Part of a small language model's weights.
Architecture: rotary positions, biases, tied embeddings.
Each number is 50 + 15 x the weight over its row's rms, rounded and kept within 0 to 99. Layers, rows and columns count from 0. The size before them is the row's rms in percent of the matrix's.

# layer 5 MLP down (transposed), 640x160, rms 0.0929, rows 69-90, columns 0-159
099:63 86 53 59 36 34 31 52 38 26 43 32 68 73 35 26 58 42 70 51 54 47 38 60 61 47 57 55 57 20 63 56 46 74 56 45 18 65 56 43 20 48 69 54 41 62 38 42 57 36 38 44 59 62 58 54 60 38 23 55 35 31 18 51 29 52 47 51 56 46 51 46 49 31 22 48 21 51 52 42 40 60 43 58 57 48 61 83 51 59 53 22 14 54 54 51 40 51 48 38 48 33 65 68 60 67 46 38 52 66 08 30 70 41 50 38 62 67 76 48 53 69 64 44 45 71 39 62 52 41 58 52 78 51 76 68 71 51 38 57 47 50 77 85 46 72 88 34 46 49 62 33 41 34 52 60 69 49 37 46
101:65 38 30 46 67 75 55 29 39 38 64 52 58 56 38 76 27 43 60 42 56 34 53 52 75 38 52 55 61 67 46 48 75 63 61 55 33 40 56 72 14 47 44 29 36 47 43 39 81 65 17 49 66 55 41 45 53 44 70 54 72 63 45 57 65 58 65 45 43 69 38 59 54 45 32 42 41 31 62 57 28 51 49 79 50 47 69 70 51 51 51 65 42 20 68 32 41 47 35 57 87 37 36 47 77 42 54 21 41 31 51 77 62 45 36 52 56 57 50 29 32 55 61 31 45 31 32 52 37 64 46 48 76 24 25 71 38 66 33 79 45 53 91 45 38 39 40 56 38 76 30 24 58 63 60 39 47 47 56 40
103:55 63 55 46 39 56 64 46 36 53 47 63 40 71 56 71 41 76 37 35 51 54 52 52 48 22 28 49 80 41 74 50 55 64 55 60 64 45 42 53 44 45 36 49 47 60 15 89 55 76 50 56 57 54 42 67 50 41 71 74 34 22 63 42 37 59 61 33 65 27 56 41 75 49 23 43 39 29 66 39 49 62 51 64 61 46 51 59 37 46 53 57 45 33 68 40 52 56 70 29 72 45 41 58 49 70 50 30 38 45 31 43 75 23 51 50 21 49 36 86 26 50 42 30 36 80 77 47 34 54 39 70 55 63 49 27 34 58 65 39 83 72 65 48 23 46 53 57 44 27 65 21 47 43 46 35 22 34 50 57
108:63 47 67 64 34 75 75 35 79 21 59 48 41 53 70 47 58 53 56 39 61 52 42 23 30 61 61 85 46 56 51 41 43 51 31 36 34 46 63 36 59 27 37 69 34 48 47 31 40 63 42 45 48 86 46 87 55 79 49 78 49 44 40 46 49 55 52 56 48 45 52 45 58 68 63 21 45 38 60 56 29 69 52 71 34 47 46 41 53 67 66 40 46 59 46 35 52 49 38 83 47 50 38 44 64 54 41 54 64 61 41 40 43 50 50 51 50 31 43 41 09 54 41 35 44 70 43 24 54 42 25 47 52 54 37 95 28 66 33 63 35 61 54 69 60 54 59 64 19 39 73 77 58 69 55 60 42 30 66 17
092:46 65 58 37 20 23 41 46 47 52 41 17 49 53 60 32 66 44 39 31 74 52 57 54 78 73 43 76 77 63 52 24 42 57 43 61 46 11 67 55 43 53 18 36 46 47 58 42 58 54 44 47 47 58 57 72 64 78 49 45 65 59 24 65 47 29 53 40 34 46 46 49 58 42 57 47 50 34 42 62 84 64 57 46 40 44 53 36 47 55 46 57 42 39 34 45 84 85 58 54 55 46 69 34 30 26 38 55 61 64 46 35 46 67 62 71 56 43 24 33 49 71 63 52 62 73 45 38 62 33 52 71 64 39 31 60 52 45 41 59 34 68 41 68 45 35 59 55 21 34 63 83 30 44 77 59 16 65 50 30
125:47 54 51 77 24 54 56 25 23 46 21 43 45 46 58 46 47 55 56 51 48 45 39 61 50 64 50 26 44 45 35 77 54 54 65 54 55 71 33 84 46 34 65 26 30 78 48 54 52 48 43 49 56 76 60 20 39 68 40 64 47 61 51 45 42 66 35 59 27 54 25 69 25 74 32 40 37 54 48 55 58 54 48 81 69 67 47 50 86 47 46 52 49 45 42 74 36 71 36 47 60 48 68 67 61 48 26 53 53 47 37 70 36 83 37 22 66 46 42 58 58 78 49 33 38 58 54 44 38 61 47 57 71 37 56 81 37 34 23 26 43 51 63 53 36 53 58 38 40 78 47 31 44 33 53 69 43 54 35 09
090:48 48 78 47 27 29 43 47 68 55 73 38 57 59 25 68 49 21 55 75 39 49 69 37 57 55 73 37 39 54 33 46 64 37 36 69 69 44 39 37 72 46 23 43 43 47 69 44 55 56 40 57 63 91 54 38 60 34 49 59 36 62 30 63 46 63 61 55 58 68 20 61 39 59 38 70 49 41 36 48 52 48 29 58 51 50 41 58 91 57 19 81 63 50 43 62 78 49 62 50 49 42 47 50 31 58 67 47 61 73 63 37 40 60 63 59 21 46 27 01 50 67 54 55 23 51 55 52 53 61 23 51 32 35 57 64 54 50 50 53 66 31 49 13 47 39 53 56 37 50 41 77 39 48 52 57 57 87 50 46
104:45 86 34 45 52 63 57 49 50 38 78 54 81 27 44 43 55 40 62 64 55 20 71 76 34 33 46 01 60 48 68 58 53 40 42 48 34 54 72 23 36 70 29 38 63 53 10 39 69 56 36 54 67 46 43 58 49 40 52 54 41 37 61 40 45 50 37 50 59 40 46 33 48 54 30 67 45 62 56 51 47 38 35 54 51 55 43 62 39 48 51 52 81 51 71 69 57 37 28 67 56 55 42 82 36 66 78 38 46 65 44 63 67 35 37 33 46 45 77 57 32 18 68 42 48 58 69 64 61 49 52 78 46 73 37 56 14 62 53 36 41 37 70 42 33 27 66 50 31 55 36 38 43 67 63 41 60 73 59 47
121:39 57 69 68 46 22 46 21 34 56 43 60 32 60 41 86 32 39 39 66 71 56 52 64 74 21 49 76 53 63 72 48 61 43 31 50 19 33 53 59 21 79 37 59 41 49 40 50 54 42 36 42 43 55 72 70 59 58 52 39 48 41 43 32 58 49 42 54 54 53 49 63 62 80 50 59 62 32 48 61 66 35 44 56 55 34 38 39 71 63 42 51 54 59 32 40 68 37 47 18 36 64 73 21 48 51 29 54 57 33 36 41 21 35 46 38 68 42 51 64 76 77 60 83 30 34 34 45 35 32 41 62 23 52 52 73 64 42 55 50 72 41 42 68 66 44 33 80 19 34 38 58 53 56 72 61 56 54 53 53
089:51 32 58 52 60 32 46 53 88 49 39 48 54 52 52 44 61 44 52 43 47 55 47 44 54 37 71 52 59 41 64 45 58 65 34 47 19 40 45 74 18 52 40 52 54 69 46 26 42 54 55 38 55 79 35 44 58 47 17 48 66 50 34 59 39 38 69 53 49 36 40 30 50 54 42 54 71 59 48 57 84 43 52 64 44 19 47 53 64 39 41 66 59 60 65 30 51 19 79 52 52 53 68 98 40 36 53 58 37 32 40 29 60 56 58 79 62 60 08 36 55 35 64 49 58 70 24 47 72 28 63 72 56 50 56 88 72 31 30 51 45 52 39 45 33 34 61 61 19 56 26 47 50 34 75 61 49 58 61 35
097:41 65 34 48 47 59 40 42 59 66 31 40 36 67 49 70 46 60 49 57 55 75 14 33 38 51 58 36 53 24 60 54 29 24 70 48 58 92 64 38 79 74 55 32 23 40 53 48 53 53 33 57 80 56 55 45 36 10 47 62 20 66 37 38 76 69 50 67 27 41 38 36 51 72 50 30 56 33 53 67 65 49 81 44 47 54 48 43 56 47 51 49 35 56 64 25 51 54 47 45 50 63 41 46 65 42 65 36 52 69 47 57 30 69 49 55 58 52 21 31 50 55 53 78 49 71 48 61 53 31 51 71 42 42 52 48 70 50 35 49 68 26 56 48 68 39 63 52 23 69 70 37 56 32 44 50 75 19 27 30
112:49 44 50 50 70 34 72 62 33 41 64 47 31 69 64 73 30 59 64 55 36 43 60 67 52 56 57 56 64 38 48 68 64 57 39 59 53 87 47 24 70 33 60 69 43 67 42 42 70 44 52 64 40 46 60 55 38 56 20 59 54 49 37 63 36 55 43 48 48 44 28 17 76 62 47 62 25 44 49 32 47 48 65 40 53 36 44 46 93 28 36 73 39 52 78 61 56 53 34 56 70 53 72 62 62 59 34 30 44 41 60 11 56 50 56 59 26 74 55 35 53 27 41 43 19 61 47 22 53 39 65 64 47 40 35 49 41 45 67 20 27 44 40 84 46 44 72 81 51 48 60 60 41 59 37 55 39 35 24 70
090:40 33 46 58 58 49 31 54 70 39 44 48 13 39 54 72 33 52 75 37 37 52 71 51 51 59 47 63 64 74 36 34 53 46 47 34 43 48 35 49 77 51 69 64 31 69 18 54 53 42 37 47 54 54 47 56 37 37 57 71 38 47 51 04 77 57 59 48 31 30 49 54 39 52 45 79 48 37 41 22 34 72 43 63 40 76 33 47 46 14 39 56 64 50 68 62 75 79 64 32 54 50 47 40 36 69 66 56 55 36 73 58 49 76 53 61 64 36 46 11 44 17 50 31 62 54 35 57 45 39 47 67 58 74 53 78 46 31 43 73 67 63 39 50 64 42 65 34 47 50 56 60 47 40 44 82 56 47 51 25
103:31 49 62 38 87 47 37 54 39 36 69 45 96 36 53 73 44 68 59 40 23 74 51 64 20 75 45 27 32 57 35 61 44 70 47 60 29 82 55 54 56 70 71 80 53 24 49 36 63 32 62 25 58 77 70 46 36 47 60 53 66 49 45 45 60 70 63 28 52 47 40 13 65 52 48 49 56 58 31 59 63 37 51 37 47 52 47 58 54 29 54 34 51 67 45 69 44 31 43 66 49 56 39 26 74 58 52 45 59 38 58 35 66 49 52 43 15 36 39 63 35 54 30 37 67 31 60 65 57 45 42 40 45 23 57 49 49 56 46 50 63 32 56 73 15 49 70 63 65 47 60 28 55 56 42 29 54 33 43 57
095:63 68 31 73 64 52 24 47 88 32 61 55 50 53 58 52 50 61 37 39 57 60 99 77 37 45 19 62 30 37 33 34 38 64 26 66 47 50 33 45 48 56 49 63 28 52 30 28 48 33 52 31 42 31 55 61 19 60 50 81 64 58 39 52 56 21 66 32 74 48 41 31 63 25 37 33 62 79 96 28 59 48 37 53 49 65 54 55 28 51 36 52 43 72 43 55 50 55 36 36 46 51 49 31 63 50 62 42 46 66 44 46 48 65 41 57 66 83 33 55 36 57 66 49 63 46 59 50 45 40 61 48 43 41 38 80 55 39 26 36 40 64 63 73 57 61 62 47 62 42 53 45 47 40 57 52 57 26 61 66
094:42 73 49 31 66 29 48 45 66 55 74 59 70 45 64 48 24 57 66 47 22 36 44 53 55 73 68 37 44 72 48 52 60 52 48 44 57 38 47 40 51 56 56 76 47 48 60 54 63 76 53 55 50 44 43 66 59 56 50 29 49 61 52 48 34 81 66 52 75 87 47 51 63 62 56 22 60 47 65 85 64 53 12 66 49 35 23 40 38 69 42 31 40 71 81 45 58 50 10 67 36 44 63 42 35 52 32 27 52 30 55 35 32 58 40 38 40 42 29 47 44 66 38 45 84 70 46 43 32 42 62 39 33 57 39 13 59 41 43 38 19 68 68 56 44 35 59 57 49 51 25 50 65 48 36 52 27 41 57 63
094:32 47 70 30 69 63 66 46 40 29 55 35 65 51 64 27 52 60 41 62 44 23 58 50 52 61 71 53 34 42 75 43 26 66 43 82 54 30 54 80 41 48 48 59 62 35 61 34 32 43 45 32 56 60 53 46 64 77 24 45 49 84 66 52 81 60 44 48 58 61 39 57 46 38 41 50 53 57 40 52 55 50 59 58 25 61 65 46 63 48 20 45 48 39 67 37 75 61 27 41 37 59 49 52 47 49 68 53 53 42 37 52 06 46 34 85 35 44 53 24 67 84 43 65 44 56 59 58 86 24 60 44 59 24 75 69 34 46 41 40 40 38 48 47 62 40 55 58 22 60 35 63 55 29 43 38 65 74 36 32
099:34 47 31 47 19 40 57 54 70 38 22 38 26 54 52 45 84 64 45 60 60 64 50 44 38 57 55 57 50 56 54 52 56 51 33 52 41 70 59 46 44 34 20 41 27 61 66 79 75 38 64 13 78 62 65 38 22 60 52 60 34 64 31 89 49 69 51 50 92 70 62 76 55 65 41 17 37 45 57 63 56 48 28 39 60 85 48 68 54 39 40 68 44 59 47 52 44 34 42 47 41 20 55 50 53 32 50 49 46 34 20 57 31 53 65 54 50 53 76 48 42 46 49 48 45 59 62 48 31 60 43 48 45 60 40 75 71 37 28 73 46 68 64 37 44 27 58 73 22 46 56 69 53 40 52 58 39 45 36 49
095:54 55 53 26 60 51 60 32 77 52 52 64 57 52 37 48 65 56 64 59 53 57 32 30 47 35 57 41 73 38 26 34 62 65 39 30 74 32 43 40 41 69 21 50 54 64 52 45 72 35 71 76 62 60 42 59 55 49 57 51 82 32 61 56 64 36 54 44 56 51 55 30 82 29 44 60 52 57 52 40 60 47 45 73 68 38 73 57 48 47 32 42 43 35 22 34 33 64 46 41 90 09 61 27 62 44 60 38 44 64 46 43 20 49 64 46 55 56 21 30 74 41 41 29 51 56 30 51 58 29 39 59 70 61 75 78 34 30 50 37 68 37 27 55 43 52 70 77 47 24 40 53 61 64 60 62 33 31 46 61
095:57 56 61 46 43 40 68 23 64 35 37 18 53 83 34 72 32 39 46 23 72 25 41 58 52 73 27 53 64 62 49 50 50 50 42 53 53 36 43 40 75 54 63 37 35 25 38 38 53 64 23 20 46 69 46 54 23 22 45 83 59 56 61 45 51 56 78 64 62 50 65 74 41 30 46 53 67 56 53 65 38 83 55 65 73 55 46 41 58 47 35 55 39 43 29 22 51 31 65 48 61 58 42 38 47 31 46 46 34 46 37 52 53 86 66 45 65 60 61 74 74 60 41 68 56 42 58 30 46 80 44 70 43 46 71 51 50 64 43 49 59 35 68 55 65 38 41 18 38 20 43 60 37 44 38 39 68 67 49 40
108:45 55 46 46 54 19 69 51 41 38 79 49 36 71 43 57 46 66 57 50 39 49 51 60 49 37 54 68 45 30 63 28 62 45 36 45 62 53 52 65 68 59 33 64 31 98 25 80 52 53 50 31 30 31 47 52 30 48 43 62 23 35 63 45 52 74 38 41 22 59 58 56 57 52 56 25 73 53 79 86 54 71 54 56 37 38 51 50 55 55 46 41 51 17 46 56 47 39 38 41 56 46 60 65 29 53 34 47 18 76 37 30 17 75 56 33 32 41 49 44 37 80 60 41 65 60 29 59 55 44 48 55 17 54 74 58 49 39 49 56 68 66 51 60 65 79 53 40 48 60 44 45 91 35 33 63 61 45 48 35
093:64 37 42 28 49 21 50 60 44 42 47 77 55 67 30 54 28 38 23 69 32 43 51 43 32 42 70 64 24 50 47 46 39 47 66 45 75 49 42 45 57 41 47 11 47 54 21 62 38 35 30 37 65 46 43 49 87 49 46 63 61 65 81 25 59 62 70 44 66 56 33 62 49 55 59 55 75 41 26 58 62 50 39 48 35 38 66 53 58 48 44 62 56 65 67 60 74 48 62 67 68 52 33 59 29 62 30 39 45 59 26 91 51 41 54 65 66 68 70 56 37 62 25 48 60 24 53 69 49 29 41 56 43 35 54 41 45 68 51 58 87 42 32 53 43 55 76 63 38 48 57 71 50 63 50 26 19 60 46 27
# layer 5 MLP up, 640x160, rms 0.108, rows 70-91, columns 0-159
098:54 42 35 41 46 40 62 27 62 54 71 45 53 65 45 25 33 60 40 42 69 53 36 58 70 43 31 70 52 45 42 41 20 59 60 56 62 45 41 71 63 44 49 58 39 67 29 61 43 60 72 42 66 19 51 48 72 52 68 59 70 49 38 38 51 50 36 45 32 48 74 68 54 56 61 53 78 31 64 66 50 43 35 68 43 57 50 42 33 53 45 42 54 51 36 37 22 21 69 32 62 73 69 32 75 50 47 37 63 51 72 72 36 54 53 16 50 29 51 59 45 83 63 40 79 51 92 44 66 58 47 23 28 65 45 40 66 58 49 61 53 47 62 59 41 86 54 35 51 51 19 34 58 69 16 55 48 56 70 30
099:31 69 27 65 21 49 66 45 44 60 51 31 37 62 39 27 45 54 43 53 32 59 50 28 56 52 46 64 61 69 57 59 31 64 46 57 48 29 56 64 69 69 53 45 48 56 43 34 36 64 33 38 63 41 57 31 51 87 26 39 44 59 58 45 56 74 34 34 48 44 49 56 43 27 51 40 31 54 75 47 47 67 53 53 35 58 55 57 76 38 86 63 54 56 48 63 46 54 53 22 59 50 65 31 68 45 59 45 54 22 45 73 35 40 51 56 70 56 38 43 66 78 47 78 91 27 35 39 36 43 57 61 31 70 72 49 32 73 52 67 46 02 28 71 39 42 21 35 44 69 50 61 42 54 40 81 46 59 38 52
107:35 67 58 28 50 57 46 61 48 43 53 38 42 45 60 51 56 38 49 34 63 39 82 36 43 70 54 47 73 32 40 67 57 61 41 58 43 44 59 45 65 30 55 63 63 37 34 59 48 44 67 46 58 49 49 56 52 38 50 45 59 39 41 64 38 46 37 32 46 35 89 67 41 97 64 33 40 63 48 46 25 51 00 64 56 48 23 42 76 47 33 70 53 48 56 50 34 35 45 48 50 68 69 43 27 63 34 49 47 44 29 80 25 64 67 18 62 69 18 59 85 66 49 54 45 56 33 60 35 30 54 44 60 61 32 50 54 53 62 43 75 38 39 48 72 67 50 53 52 29 56 51 77 73 63 47 59 52 82 48
094:43 45 25 65 60 68 28 45 47 53 59 62 53 43 45 70 13 45 43 50 41 39 25 50 57 43 40 31 49 33 76 76 52 25 61 87 71 34 66 24 50 49 53 42 31 25 44 82 36 26 60 77 66 63 64 42 48 26 59 49 51 33 38 51 48 63 54 45 54 58 44 85 44 57 47 63 41 37 28 73 44 43 40 44 73 73 58 45 42 45 46 67 70 51 43 46 48 36 41 53 71 69 44 42 44 52 36 42 39 51 50 97 31 63 35 29 30 50 57 78 47 39 26 40 36 63 51 77 37 76 53 66 62 80 30 29 54 31 55 55 55 46 49 57 51 59 61 46 29 68 42 68 32 47 34 46 62 37 68 56
116:70 43 49 30 19 60 43 32 41 51 47 55 40 90 54 36 61 66 70 52 56 26 35 61 46 41 77 41 46 87 41 46 29 58 72 56 36 75 53 54 22 38 65 42 61 83 35 49 44 55 77 38 49 41 73 76 51 38 45 38 46 54 39 56 22 61 74 55 68 68 26 45 46 54 55 47 53 76 65 73 47 45 46 44 62 47 59 49 76 51 33 53 82 60 31 43 27 52 42 47 22 46 70 44 38 35 43 57 58 27 42 63 61 49 63 41 49 48 36 46 46 74 29 44 79 27 71 33 65 49 39 43 25 65 41 46 55 68 20 33 72 55 58 38 88 53 58 42 46 55 49 62 55 56 35 40 67 61 57 56
086:99 51 40 54 60 45 49 58 36 61 82 38 27 61 46 66 51 69 66 42 51 36 45 22 85 35 41 35 42 56 66 36 59 59 46 43 46 45 33 36 68 33 57 26 46 70 18 61 53 67 55 57 44 65 50 63 76 37 60 40 61 39 37 72 53 48 59 50 25 22 63 68 18 57 73 24 39 61 48 64 49 19 51 55 57 44 40 47 38 55 45 71 64 21 59 74 50 44 38 43 40 59 57 30 44 31 67 65 61 38 57 18 48 55 58 26 35 40 50 45 79 57 36 57 73 63 31 38 26 60 32 46 64 44 36 54 33 51 46 58 67 64 42 52 50 43 46 49 59 38 33 47 43 74 35 54 70 36 34 46
101:76 36 47 59 25 65 50 60 45 64 42 27 51 29 49 85 44 44 38 56 49 36 65 39 48 68 30 47 52 75 38 51 29 46 58 77 47 29 42 48 44 70 69 62 38 61 53 58 41 42 59 38 54 42 65 38 73 59 53 50 59 66 45 50 37 57 36 61 72 48 65 40 38 46 22 47 52 54 66 53 69 68 38 44 48 52 51 70 83 40 59 60 71 66 31 70 50 58 53 24 84 42 74 26 32 62 22 32 64 26 60 47 42 39 87 59 91 42 82 50 22 57 45 61 60 34 55 47 61 41 43 33 60 52 62 56 70 73 65 59 50 37 44 29 14 41 46 49 58 66 52 60 18 41 36 51 34 64 64 43
099:55 29 45 61 36 27 67 33 69 60 47 54 60 38 60 46 25 66 69 27 86 41 62 30 83 50 59 41 53 67 30 47 69 62 60 39 47 51 56 53 53 64 76 46 45 63 49 38 51 59 36 65 28 38 51 66 47 71 36 55 50 57 33 70 31 59 59 59 62 28 40 79 64 57 37 12 60 50 72 31 45 53 43 51 36 40 47 48 47 54 50 46 62 50 58 69 51 47 45 26 29 53 85 41 26 20 59 37 50 18 53 53 79 54 43 55 63 60 53 20 55 62 53 88 52 49 49 12 39 57 51 41 40 53 55 33 40 52 85 44 65 12 33 40 44 50 53 60 26 29 38 63 35 38 59 51 59 60 53 69
090:35 57 35 62 49 69 20 53 41 48 57 44 29 40 58 63 37 37 37 54 63 48 47 71 46 45 30 51 44 42 60 52 45 13 86 62 62 58 44 46 70 68 69 17 35 36 47 93 39 06 52 67 42 41 38 47 43 61 40 50 48 43 51 44 78 51 35 35 38 79 67 56 31 55 46 53 22 39 50 58 54 50 42 29 72 66 34 41 60 45 41 39 46 69 55 44 58 66 61 21 50 56 31 37 62 67 75 46 32 58 77 63 55 48 53 44 45 22 59 72 29 63 24 51 56 49 64 49 29 63 19 53 31 70 38 44 54 51 68 43 79 63 41 70 50 44 24 56 62 75 32 41 44 48 41 43 61 58 31 62
104:87 54 62 49 35 66 36 67 48 54 31 40 44 66 58 65 50 49 41 60 42 19 43 30 59 21 42 45 31 53 48 49 50 41 68 55 43 49 55 37 30 65 60 58 39 53 35 32 56 43 51 56 28 51 70 61 60 34 55 62 71 70 55 32 30 63 52 68 44 58 72 63 19 34 71 47 75 57 41 40 43 41 34 54 60 58 52 33 66 38 24 63 71 51 30 68 22 46 42 35 57 50 69 66 44 31 52 66 57 53 32 31 49 50 63 51 55 38 81 83 48 40 56 69 38 51 41 74 29 70 45 26 81 32 42 44 68 64 39 38 65 55 69 52 55 20 39 25 44 40 19 46 53 77 20 47 78 72 45 38
109:46 52 44 52 53 15 62 30 46 61 68 30 57 66 47 47 52 36 55 46 66 37 45 15 83 64 60 84 64 64 20 34 35 51 55 56 42 41 42 63 55 42 62 48 62 51 54 42 33 53 79 52 49 49 53 44 56 62 51 65 59 34 11 53 48 18 49 69 56 60 74 29 45 26 26 19 72 53 38 48 40 39 30 82 57 61 40 48 55 63 57 45 75 78 33 40 60 30 42 50 44 47 71 15 48 42 65 59 58 27 37 72 36 62 74 50 67 79 38 28 62 54 62 88 71 45 55 55 33 53 51 45 57 32 45 69 39 46 50 68 38 25 28 43 62 42 52 35 62 34 49 60 46 58 68 53 43 49 45 44
094:73 55 37 63 57 62 43 41 47 39 26 52 63 59 59 45 24 36 22 42 85 30 49 59 85 28 38 56 70 28 63 81 70 40 45 35 40 45 34 48 07 56 45 59 47 62 51 35 32 51 68 36 52 50 65 57 80 49 36 35 72 41 63 49 24 67 50 64 75 50 58 51 38 59 66 60 70 55 43 63 31 33 75 43 46 52 41 46 45 60 46 85 48 84 47 51 54 37 51 73 38 46 81 34 55 37 51 54 25 47 58 58 54 68 58 25 46 48 52 90 55 53 52 74 35 56 35 28 48 69 35 26 56 72 60 39 46 66 51 49 48 55 63 56 35 32 53 40 55 49 44 36 45 70 27 42 68 55 32 64
101:70 61 48 38 51 44 46 28 46 65 82 60 55 62 45 45 49 57 63 59 81 47 22 46 48 53 56 61 32 53 73 87 41 61 53 45 45 29 71 61 65 44 38 41 58 44 52 28 31 28 63 49 58 35 52 85 62 86 47 71 53 02 42 49 58 58 54 48 61 09 55 69 52 45 58 12 49 59 43 54 43 59 64 65 58 51 36 46 61 26 42 53 50 29 43 46 62 61 40 51 19 30 56 35 31 57 26 50 58 63 40 75 31 44 38 53 25 62 53 65 74 59 45 63 47 70 43 35 44 53 38 44 50 54 44 78 37 69 41 51 45 54 45 42 69 49 15 51 36 31 70 66 53 41 14 56 68 49 60 50
096:50 25 33 63 46 51 43 60 80 54 57 50 53 86 54 56 17 52 33 40 38 40 74 51 52 38 35 67 61 48 33 56 47 43 37 86 49 57 60 24 47 63 55 66 41 50 25 60 24 48 59 27 55 32 85 49 37 94 60 24 53 61 52 65 53 46 59 47 50 55 48 74 24 71 67 73 48 41 49 30 51 47 41 17 57 43 50 53 61 46 52 69 38 69 42 49 35 49 49 15 58 58 66 42 54 53 25 33 49 63 46 53 61 41 79 39 79 32 46 36 39 57 31 50 37 33 77 54 15 31 58 44 46 67 33 41 49 47 68 40 45 44 65 32 36 64 70 54 75 57 45 44 27 62 62 73 52 46 53 58
098:62 41 51 22 41 41 56 22 49 50 82 60 62 47 52 75 55 48 56 69 69 36 44 37 45 57 72 68 36 69 49 38 41 69 82 45 34 56 43 53 30 46 33 43 50 43 36 52 60 55 51 59 61 45 61 69 48 33 30 47 48 27 40 46 52 12 49 75 62 61 56 68 66 77 78 32 50 51 43 54 31 55 62 27 34 49 50 33 65 30 58 77 59 49 47 61 65 56 48 70 33 39 30 40 53 41 62 52 47 53 57 68 47 56 80 51 40 93 22 32 44 50 33 52 78 55 56 49 32 47 52 56 52 37 49 56 56 54 25 59 46 75 54 41 84 83 62 53 54 42 29 79 38 65 49 66 96 63 54 62
091:21 29 39 67 55 40 43 11 61 39 60 36 53 67 37 32 42 66 57 66 51 23 60 44 43 42 47 41 57 57 68 46 23 21 30 34 75 54 31 62 42 57 60 65 64 63 54 59 50 51 85 57 37 35 33 65 51 84 59 68 31 50 35 42 44 44 72 73 63 48 46 58 59 62 46 46 64 31 55 48 45 41 38 18 57 39 47 71 52 59 46 58 51 54 36 50 49 37 61 78 55 71 61 31 38 53 56 42 63 51 26 67 62 62 60 66 61 56 29 46 54 42 51 58 67 40 79 26 40 42 30 67 31 38 65 58 31 51 63 49 19 29 24 55 53 70 44 52 38 00 41 44 58 45 33 31 71 39 49 37
099:58 52 32 53 74 63 36 68 77 42 52 28 34 58 68 76 53 45 43 44 61 50 72 33 69 54 43 49 23 81 36 64 37 56 53 63 58 41 77 72 47 34 53 38 30 43 53 23 45 41 43 45 76 05 53 39 54 55 58 57 48 57 52 31 65 40 45 48 36 23 61 77 55 43 69 21 66 62 60 56 51 72 26 34 31 58 45 43 59 46 49 38 60 35 51 58 38 41 30 58 45 46 33 42 67 23 15 36 53 68 69 58 32 57 71 13 70 41 61 70 58 52 47 42 40 66 42 53 62 62 38 55 59 39 56 53 40 54 30 45 59 69 21 29 35 64 16 80 39 50 55 72 37 52 33 50 45 58 59 48
097:60 44 20 59 43 62 34 68 48 46 56 47 42 48 73 54 21 55 07 51 53 46 60 45 59 48 36 26 72 53 87 78 36 42 81 50 33 37 65 53 42 63 59 70 43 22 57 60 40 46 56 46 57 29 45 63 58 54 09 28 68 59 41 63 51 52 54 58 36 09 52 49 57 61 56 60 39 48 34 67 58 71 02 20 55 61 45 53 60 32 50 79 33 41 61 57 53 51 61 42 23 77 52 53 52 39 45 60 41 26 49 72 41 33 79 41 53 50 53 46 48 64 27 70 35 45 42 38 34 50 55 47 61 70 56 36 64 74 41 72 51 43 48 52 26 57 46 38 48 54 53 75 30 64 46 51 47 62 40 68
097:60 63 45 37 52 42 59 52 62 35 50 58 43 41 48 52 51 38 52 76 61 44 46 30 50 27 49 24 29 51 20 48 35 34 66 77 40 27 50 42 29 52 55 49 34 50 52 21 43 48 48 91 60 68 97 63 48 30 53 40 68 46 70 41 52 52 40 56 48 61 81 90 66 45 33 44 64 62 68 45 60 51 41 61 81 70 58 62 52 53 65 56 72 69 49 53 47 43 30 47 43 84 37 57 50 54 38 48 57 39 51 41 32 51 46 33 26 33 41 54 61 51 44 42 43 17 52 58 32 51 36 36 64 34 59 59 67 83 53 64 46 30 57 48 90 42 54 72 47 76 34 55 20 55 33 37 72 65 60 40
110:87 32 51 55 37 33 45 47 39 54 39 15 57 39 26 27 37 60 53 56 48 39 84 65 67 38 35 29 75 56 35 17 49 27 51 55 49 70 62 33 32 78 60 51 50 58 52 52 50 65 52 31 26 40 61 48 61 42 43 65 62 49 60 57 20 55 48 38 50 61 80 57 34 62 51 62 55 54 54 45 52 47 38 47 69 54 60 57 53 60 38 50 79 75 23 42 34 48 39 20 51 40 82 49 44 30 42 50 47 51 50 36 51 58 78 65 89 53 37 81 30 52 29 58 64 48 60 40 20 76 49 31 66 44 30 51 54 61 53 33 80 64 39 48 37 43 46 38 60 36 25 48 45 59 51 82 67 42 49 56
094:57 41 41 58 51 63 21 52 64 58 41 51 62 65 55 45 61 45 37 41 37 47 62 20 43 42 46 53 39 25 48 89 74 59 47 33 39 48 46 33 47 71 48 49 76 41 63 41 36 12 62 56 51 65 45 65 32 42 33 38 45 51 45 69 24 45 47 43 52 68 60 72 58 45 64 56 48 83 29 47 54 64 45 74 53 60 50 24 47 36 19 52 43 24 60 53 45 22 31 53 33 84 50 47 64 76 42 70 62 59 61 41 86 56 31 35 67 36 69 52 61 46 59 68 54 37 40 49 48 55 40 52 83 43 36 33 60 55 61 61 58 42 23 49 65 20 63 55 42 18 53 49 49 42 57 40 46 54 85 88
094:81 57 34 25 58 36 43 39 52 70 47 35 09 26 66 49 49 37 42 61 66 36 59 32 60 50 60 62 60 42 63 63 27 32 55 43 49 49 53 43 70 51 61 75 36 60 57 24 42 62 44 63 78 36 78 99 58 71 39 47 33 42 68 53 33 41 68 68 33 56 43 40 54 70 68 39 68 49 42 75 41 49 70 60 37 49 37 69 31 68 58 50 53 37 16 45 49 46 23 67 57 56 50 52 46 73 60 50 33 41 70 47 57 41 47 61 36 38 48 73 50 53 42 73 59 34 61 48 43 61 32 22 42 62 33 39 60 53 74 54 27 67 42 59 58 39 48 31 45 51 65 55 17 72 61 57 63 77 56 57